{
  "n_layer": 16,
  "d_model": 448,
  "n_head": 7,
  "n_kv_head": 7,
  "head_dim": 64,
  "d_mlp": 1792,
  "vocab_size": 16384,
  "activation": "squared_relu",
  "norm": "rmsnorm",
  "norm_place": "pre",
  "norm_eps": 1e-06,
  "positions": "rope",
  "rope_base": 10000.0,
  "rope_fraction": 1.0,
  "qk_norm": true,
  "attn_scale": 0.173,
  "bias": "none",
  "tie_embeddings": false,
  "parallel_block": false,
  "extras": ["capped logits"],
  "init": "trunc",
  "init_std_qkv": 0.0276,
  "init_std_o": 0.00488,
  "init_std_up": 0.0276,
  "init_std_down": 0.00488,
  "optimizer": "soap_variant",
  "lr": 0.00453,
  "lr_mult_qkv": 0.7,
  "lr_mult_o": 0.731,
  "beta1": 0.95,
  "beta2": 0.99,
  "lr_head": 0.00765,
  "warmup_steps": 45,
  "schedule": "wsd",
  "decay_fraction": 0.941,
  "decay_shape": "linear",
  "final_lr_fraction": 0.02,
  "batch_tokens": 131072,
  "seq_len": 2048,
  "doc_mask": false,
  "train_tokens": 367000000,
  "steps": 2800,
  "dataset": "wikipedia_en"
}
Each number is 500 + 25 x the weight over its row's rms, rounded and kept within 0 to 999. Layers, rows and columns count from 0. Numbers have three digits each. The size before them is the row's rms in percent of the matrix's.

# layer 8 attention key, 448x448, rms 0.0607, rows 415-447, columns 224-447
123:489520442464511488485538520491481465506497524467489480518521483488551512526478483548505500466501484532486489470495490467462484500473475500533510490451566488494517501497537495559490460495510532505540498485525445487457506487493478476521441556472478459500447485483515455468500492537513479514483495492516509478519500492486489478515512507480549554517521487515485513475455486515526470500449526472539496500514506508502512497512502496484524500497543510475489491465533456458495475514522519515470550505506466516501521520521464511530533513510513480511512457550479541460512475518493519536491508520489491574493497486502503468520471522490530504526495507459516493507517511486469496527498
075:506483488508528493485495478476481470526462464488487508511491512451491429531501467478514481494484523472495516502492500527497511497552488530510538505508500490466546444467510529533488481484496489526503489549485530505487528491504506495465539497493497447474552494470490500512501504494505525425522510528471505489530491488483497470481493517497530511505475512461506516511471506478516486524483543491465476466510497503507509503554504492492523493515453503532525507534484458523506512524466534507487457508497475486485517474515503512466504529510506484533484532497488541547471480481481517525435512498457488460538521491502533484416501561472492496524574466505495492522493513509514518467503
080:516502505569478493450491491497490504472515485523506505478526495478498473497517505485490517509500471492526525470495471521474475476525469483484477469501465497517493470524522551504497500532486513552490535519513531480482496489501487550490580496476507485500540546512484511555463501482469477509515522464496514567529518504486501475479500490485519526479482506500523462503521507500504463507535491506524504487503482484487484488496519552478545540455461450556518504471479490495515469485462544445488459539512455483522495486497520478520498527478506457501524531506498471463440485502524535516521487494482497501514529500530492523512483536511514455504506498505510481532557500489477518498515
076:440503496437503518488492527479487439551479514478464483542472515545515497501507485514510482505486528537501432520536468520512545465534499485510485473516492484501525470505462469507485530433502518462503483490538486518486472515464498493500488492512494500471538504499518558500532457509485520497492504497496510489502491496512459486489513458507449471547509510509498552490527506500517523484477451502495498490490524508487493544490510474494466441458523493521497486499475504478529474511479480495563521517487525474456485532480502478539442505489497547478511450455500490481527487502472492516476552506481543533471475485486518501506499515457466514493509456492506500482519487504490474486504
095:495487489483475538525491491492509497533497523468519503497507503513511476444504493509517494499475510516522493498513502472463486487478473486490499516513530506556535515498523558484491517505467464492511515479478476532515441478514519521534542459468495517533522501490537505538522465501508478512464515452520520495524519495499455539511514432462508496500490482481466459515531464521459484542500527503479505510500524503496468504498514504527458520509542493554530479534481518516492527452503479476510492506507512480499483495491502507463516498526483513486495535556504439474480486516528480506467510504527466507516498526539506531531510512523490493512496552507486488491498442478479483467509
082:492543506501461519474499526501440515526509521488503449499525496475512493512525458477523467499478534563534487461505527468512495519492465493507482509498545515485525512553518539516518459524502488502486499472518546478480494508484491449500502530507498471493506527499466468492485491515525490498525508496494516499496518507480523502541483473516493475496535468485503521503526494551465481535564487497520483495475500483476453462498534501497492554532536519496520531496500509488522482470497514525529542482505504455516548554467493502484478484538453510514468493507491448466524482550503452448510493522480480514487435505484487504499515504533531513544473516499474457512496508513482520518533
089:512499504488504492523526486505470535461488457498495480494525461520517474467476444494510441533485504491515495493528541491482532489461510480491495503493537512504549507474499487483509542497469466498509492527485507496463449519489517493505458478511513498491504485493517471499493456516496450548513533471478515458505501478541485515525495505480514519447504459521475463464535484535530469505464525507505489508516512516502438507533496472522490503471539503479518494489471533502515528505558509523494516498478501491512528461521500482499488523526480507510489514523525446488441499474507431520452513496554510507458513494534506520508514455535495555517474545486512524487522489515430480477494
085:520517503517520533473502509509520496509492477494479525480465493484460519484527524519452530525502506487519486523499501498517472500485519569503565461525449454480439544518488487519478480515455535441508466480468517497526544450507524517475518504521505532462496490457504566532498529527465542490484467546467517533474517491511493483492485521501510523500486490523522508480466528472507513488490493504505495485507523518525517539541497511502491548514524517518464470472529558479486492507502501487512505497512554497524486513473573475503509469539510513514511499433498515554611517502500531495483558485498485543477520526463464510490579505497509483491488491517505479481511506524529469543454
079:474499503518504512487506474508557515514500500482465496513501460480497539475484510445505513532492455492468484502532484449522464528442495514512538507460501486478491530489496489519529493475506506460516482452488489525519467488497519473477482492484520523477493524448478508522517521555526474487500505493459490515498498488489494486476532489488502503523512475516497517523537499534508511522487530476493499489517515534539484479533520503546517543470554543526507458474492521482460478515495492500480500519474533504499474524492515489480503534510530552486459479483454483497475530475485473501479479503505489517533540504513453487519527506483496481471485534516478471515499462517515488502516
094:558477509486521515489491529538476509495465455495485441510525546475443522509470512539470513506480511503507509515466519466499477467482490493493524453514499537445505464475531512459536491467508492540492503524492473496491536494513512484488455485548473500481495524481452516508437518490500496512508500507464503499500505468467535522452502544487477503496465539503529487470493529529503518469491511489455518532476504479509513545424555493476514490499524481510497532533503507511521485531526493476514479518559493552523474478500543505497516499528488497533526500494529494514517467532485518473520502466494484473548490479468485506449488485523517505464501531493541530439477555487489496460483
086:519525481534476497448484518535497476477504524506500524464457483483502499504507488506457524481512519495503521548461454483485471501517490455506491487528491487478482496494516504465512477492485485479496456477496503548521513415498454481497439481503470501507470518492552523493505529536489560505456520583443521525490526493476472518489480476521499495476477535469488505521481514478514553520509499500488503550537492460497519495488518490520519534507497464508492511456516471457499480514521539500561502461554552496523501483472520487478493512442497509545488514467497525507533490554506509481532497466481502500498469521463511490457492503484493487514475489522483486486493534481538506507468
090:464547488536538533493510495509513514505482513506505486516526473470455491526484503513503470529502500522473481497515525508502469515504488515547521470494505510485463488497472519560528481515520532470505535527533485477484515519543503499489495538504467522480491491521532499523488488512515432477485483500538461546514494449491510495511482446524494532538528464549473500503464542495512511505491546502504522452512534513502483510514494471512496508487465514452499511501485492474466467520466527512522540496463488536495519534484503508494487501480529464517506479496511516465487490504526491513456522492489458541503523467504490526511534535457518487489525445538516488521485508519521509519473
097:503454504446493481450485574522455551501517503526523484529538503481475505484496529503491510484534463447487512507466502506480514546477466478502517527505508496534464493518513506527466510490514481487505539522500526487509541529472520477494502509466506457488529482459488472491502471499504482483526517541499483514471517519518472486474503534471479470480522503507511502482458529466517521474504467530469498491518479457480540494485479487525490492515439519499471534479482474567495464516528523484503519540477488491490507512515472499489520531516490504514451450481476501445519533517509542507515495511534480484472490475469507498478521453545454479508462460499511477507519508551481573477513
092:502479480506488478495464497491497453537524544522507526472504530473506502492502519502467519492495489464497455493446513471507502481512511519505502485532473522484471492505491448490530486481510504524497464518459526532505554494454484456527509468529469531500486506483495489499478525483512520453528520507471545468483512530488521461498504523476525463503507497465483494485482528492554501501471461504450530484467481491520514543452512490500517508473517483519502488493535540504516524503498490501510521481567513564501501523478498454491527505523514537529479427474482516486534481561502508560508483470503543512525476457468504482473517465495481501499510519529499543499516518516479491507510
086:483528466512540521511474485496509469509454495492501491502470495432481457504524528503481498507529460514509499475490482550484487488503550522492480469551461476475468513474502486488500475494530486521502453461474515510475518439498522506510461492530472504539494517465501501508475535529503519517476467535483492503470503478505505519487470533542514463463516553527518513503465507484513460526481512508457529529513504491514466514489496495500469547506507532491503494464518530451493507515527516500508563503535523481527476458486521481529511492542474480525467450469498500518493527536488508473531529461500499515510522504489471521502509482480444482502527513491508547522507495486498481483496
090:521452546507486503519482549494498551474520496524491507502487504498522500479538504554504494538475485509499496520529512498503496496451495506498502547496473505463563499499487528534480482499495477471469473494520553463506481547475524480490527513503512482503515486495476529514494489509505500515470506514519509522493502524484543530523491499537498483494476507518504514536469499497519487495519453490500514521465462521535471499485548501509487481522530455465518532524541504504547484458454480510476495518493500482508532476521519511510492507526502532525532490475485540460477480479493506482482497515500491522451517489462514544531551476531539514451508475485503504503514500494519515455538
096:512492486483527508495500485534523457479497490519488492521521503440493523484486511475509546539477475565520495482484480499520486446515519472494520524534484448470492524501515454495501514500497494502509475490464501563466503457462506525500485503501505526507467528520511549463485473483475497479492473551478559498491529497493463482472497525515529477479485537479486501504485510494509512490479534506488528503495542471492548503474528483470528553527554477489507525509472489448521516533502484482522504458522495497532489507495517464527511483493465524474528521501511525523552483555444461536530489501504509518553510456461448493474524481499477507499490525504454488512478504470484466520498
110:500532532474489487502464485496509502504518500534484504518466534470507502538482534467472534496500499490508486517472454488512516540539521497501488515530426478554444509500455451493462493508508570535553474530516513480504513467496516487491492537537502526473477521493529509488466481502482529502509536509485523492482503518502513487516503514515490476494470481512494490493470513468512564498457475511472544478487460530514511550502483506514500521507489506498482522517553517467479478495490499510525540558511486490508489527499504558516535510481523479501475502435494503513534472514468547524507497477478468459509487524450475493491515491498500473512474439581527492499489460501519521509488
104:489505556476519513503539497492461507497475467541540465503477485527532529459490550502491502534471528539478492509545486485525493538477477508488527522495496524505498518521488552475482449492503501460510526477450505488474473462506526504520500529497511558497559492500506511532535473473483533482451504485493506492465540503525467499524486516485512505490498492511492513484514479497467476507502499498493504478540488499505471497527489540457517500502533508513525514525470478484493465463518503493479483560456508478513510528461471531517557545510534509481514493492537492513515581458498501471504462503503485474462497520471505515535509479533485494550469500535503498489544463548505499465480
088:473532484485543505482556489459517509512455478509544520510465475497431485503526510500509459536507530513492450490495524438513478516458518547541485471482491454503482512479484532517514504491506536510542503474514483490492437510496497450511456528512493506465494494487513540491482529520522485514462492483497498485511490488485498486545531492506548460531484513494538527483504572486512501486493506531496511507541473533509528479510444494543518524515556521510448456493548514494471487478511498458537484491469466500492471475476508519504524471542557530483491474510496520497506514519491525500510507514494500474477496517479522477503545465485503493513476498559508486485475496545490523458505
111:505473490452523494463498478518513481499521470453481501498495497469485483517513476414449507457519505515516489503465497544522482518526541468504523495504480535526469481481463525483479561518523514475493514545470512506524548477482485538499508518474540461489487478479478491515498520470488525501548527485571494506465497508505492496489516490465496508477452530468493507501487518512506544502536497509457527463508522481479522498506488496522448429440507480512563555495486525498540506521504494478495535508537487505476518489522490478492476517500506517482473479488502499517513493506495502504459527488466516485531518467435491474450508530515456478482472493470499470509496554490466450516497
116:520478526500511500488481495481516491516493480525484516498495480467504461502512510492466501502493483485471530532509505525535511525562530488508508517477461526510471469481482505500493494471482503493490503556470501513489487474507480498504502475492467491493506540501490500495493492424528561496512524513487520531506494515547505560461510500556465472542478518488508516467508480464535508489514456505502531481503485518513501493498545501529440486467474538527483490534539498501485500517517487513562559492527496572492524454477479487496467470476476525517496473489473517488468495534489501477523520471508493492461506524444457522475469457550532488499556516460491492493492483527534470545503
111:500526537520485532531445509537465493497514498558470501512497473516484473517502510425482516488550524530478485518502524485490482532480513513453526515478507500494478512393469500503510521469499535493477524532481461529524580506462485482481471471525446506494519495493520520478525510500512506479481535450509472521516462502514492482456499491515482529521497492514490504534506486511453510466486509509513570514546489491478536484543506513510520488500465466512505517526456531510525491466524516539517470511533493522409452500504447493462464497459510548497464525519533509555512471529538481525534563493497535517511475507492537511469502493502484477479541478520490490536485503478494496506483
114:510519511496496500502467490512482485523539481485444483468521502463562497463515470519520469499490497494436530484467434483477485512477528493492460539488514468498502477503569483500457449487487484483471489518539488536492491496500500560480493459493497467518503494517480508490500530491497482514460498488522464478459487497486498514529522483510490535513473499484494516495510486514487530512491494489483545511463496489516547492453496495487497483492500489476469565511461490523506483504507493514536519456535513482500517491527511492562497514496486453541485472483448491495480427536548478488537543458520550498485496455497457473442508501482477482452498490475485516495479495464502511516529
122:469485513525523480518513507427501471481473515515514479504518510517519504473557529525514518524497493548486517483467506490492509510496479489512477517508525489518465454480485496479493522510513521511502504489500497527519475471533523527559537523552512526501517532494515519502499466513498503482563465447505528514477532487540488501477532537483557499491487444492504484475495459492511518501472498470509488496471500542509500534521524442513473508488508478460488516465504493510445487449520513536504494520468457514524449505488528498522495480485480480534511510460490492487536487499509524515525527575521516502496496491479503517501512495487530489499462483515479546511511485495502514474506
114:509466525507512503496531536506500521507499544528495481506475504528499483494542480508559530497444494518445481515534510452480527543489512509520446543544530502511477540529525541525532529519498478513495504546524485496531476532495506500557503459493446471504474499520500517527504501478536485498496503521484492539518451500507500471554490495504523464505523508490510482482487493484447501489483496539522510551483420541510486493494494544517481537487522545534486519510509484527507532515506520557473507505491500514510501478474483496504507502449484498514512498471548487508554467466525491497532500522525502483473483478516517482483526495527505447500498470469510485502499506502537472494487
123:496512501494485514522463493519465493535479459501469512481485517504486532474477516475488519489499511479531484520467479500523462470502489443548528478500526539512493483546478486499503539494503471506480510527484500478469542471483455493490527486455493481478484512542489467460509530488482481536501497487521508483476513527503523473484470538447483503501476482445490491493539496532548526494469497544503550511514530452510506476503537493483492507509482479468520547509489500502507524516501531476500499491499514486525503485486494460471490506488521508501488544530538483511509490495452469496461447452512504519525459489517506507499481504492505519504490500495516477487479521518474473530524
128:508496493534528474490538533471495499473470498535481492473492525482484515518438511494479474508486469483463511497520499479474515500545496556536505481513551488469513535474482511516474476464499452513543466482486541489488454538517530488528482470498479483509480491479500477523492508486495486520490523509503489493474497507494547526516479481487499542507506492495511467478425529537504486494505514547546478469543526533530488488493486513475489544474494524535530487492511468536547478498503553489464495483478513461532507513505515520520520518510491526521527494476509490499499534492507541516526478511479506479502453491467470485521542518535496505487468509513475511479491513495512540499487
113:495492515518486511520537501531541503521462480480494456521498521494498537525457494476518546519524482539473529494519476509486490515549490528495473490478522476495516494479498480525498523496528536459502536481492476501466516519526471512482498501563481505530485520472557501477538539515545496506512493517475452466510473486479461498528499489467506501478490537486521518509487505513484501454503486474504519517472507491505454513514510479505479519480490547529461506554481474446483548540487445513464488490509465490486490498510475522542529527523494506467495564538517511498524476503524565475519504538482514530477486501489534531512535470470505499466546506510499517481476482489545457524513
118:492487502460475478539544511514501488511532506482491527512474510492551538499515503457505476476514550480530505487522538509512508478478539560512490535455500432522531533486460507514493478530542485535467500523517520504449482518496493513478492543481525484471483461495463478488533551516530534488493489501480470525523533517510497508541454488488506538512528529511546529496474516526468456480524527484522487471506512499469520563487497509506484521493489488480512513481449527508500491467530554471565493498518507510516494471481510502547473491477448483494496496480460495459503517507473493525536489505471471520487511499491509483518492479457491512486456511564469515482459479506511494515529
115:485508489481500501520526501508549479474518450509489510478514496463492526464534509521547487517511443467518510501448500499504464493505531488485458489528517464514533530540515468514487508528485478508515511458484478537492491488461539515544510525490499524493462512480516480483473469542485508491503475521496509500549494496511505477514488502490498465517482511516511477461539476499482489523519538475506529497527493497486482481484476520485499499511505464499484532485489476491499474479543549570487458512504496526503551473486527518532536520519462450515501542481501512486525550508485484539467524491507557473505502468530518480511518494484481458472491498548477475532492439536539502508497
123:496534469484521560468487529524499525484480495513500525505498544507508494558480512536515530520480472502446489470502522478506489520482461534518470460527507518508501480522517487524498480501526513489524541475507475505508486477521533478508452474506466527521488496460470488525499483528513443507492515545490459457502495506470532494537508576478527460469536498530523473478468494500552468516484495502542520542487485501506454499509464457492498479524488519470444494500510495502523458470539478471496532520452503483502487528488474506516507511518543521542517496497524519491419515580501558492505488523519520495534487514466473512502520493496495472509475471504523535485542490495527514503488
115:485488458467509477523442488490484549494493523519538487535485507484526516480494505481474519501519483560471443495506466510491486494518485482508512540505489453494513496503469486487475515511491501468520486511523500470519477450536508499467505482494508535498528536447471548466509475534448486495486489508472455507466478497515479560478500448535468497464511479495492532490477530501484517516545506504499531492517519526486535502497499537470506520512512521481495530502550513494511513458538468484483452492495521481501495515525472531482508528505452489476544499465494522518478507498544510474490472455494451488507491474504489525525532500541468517524521513504461527501526497490492522510442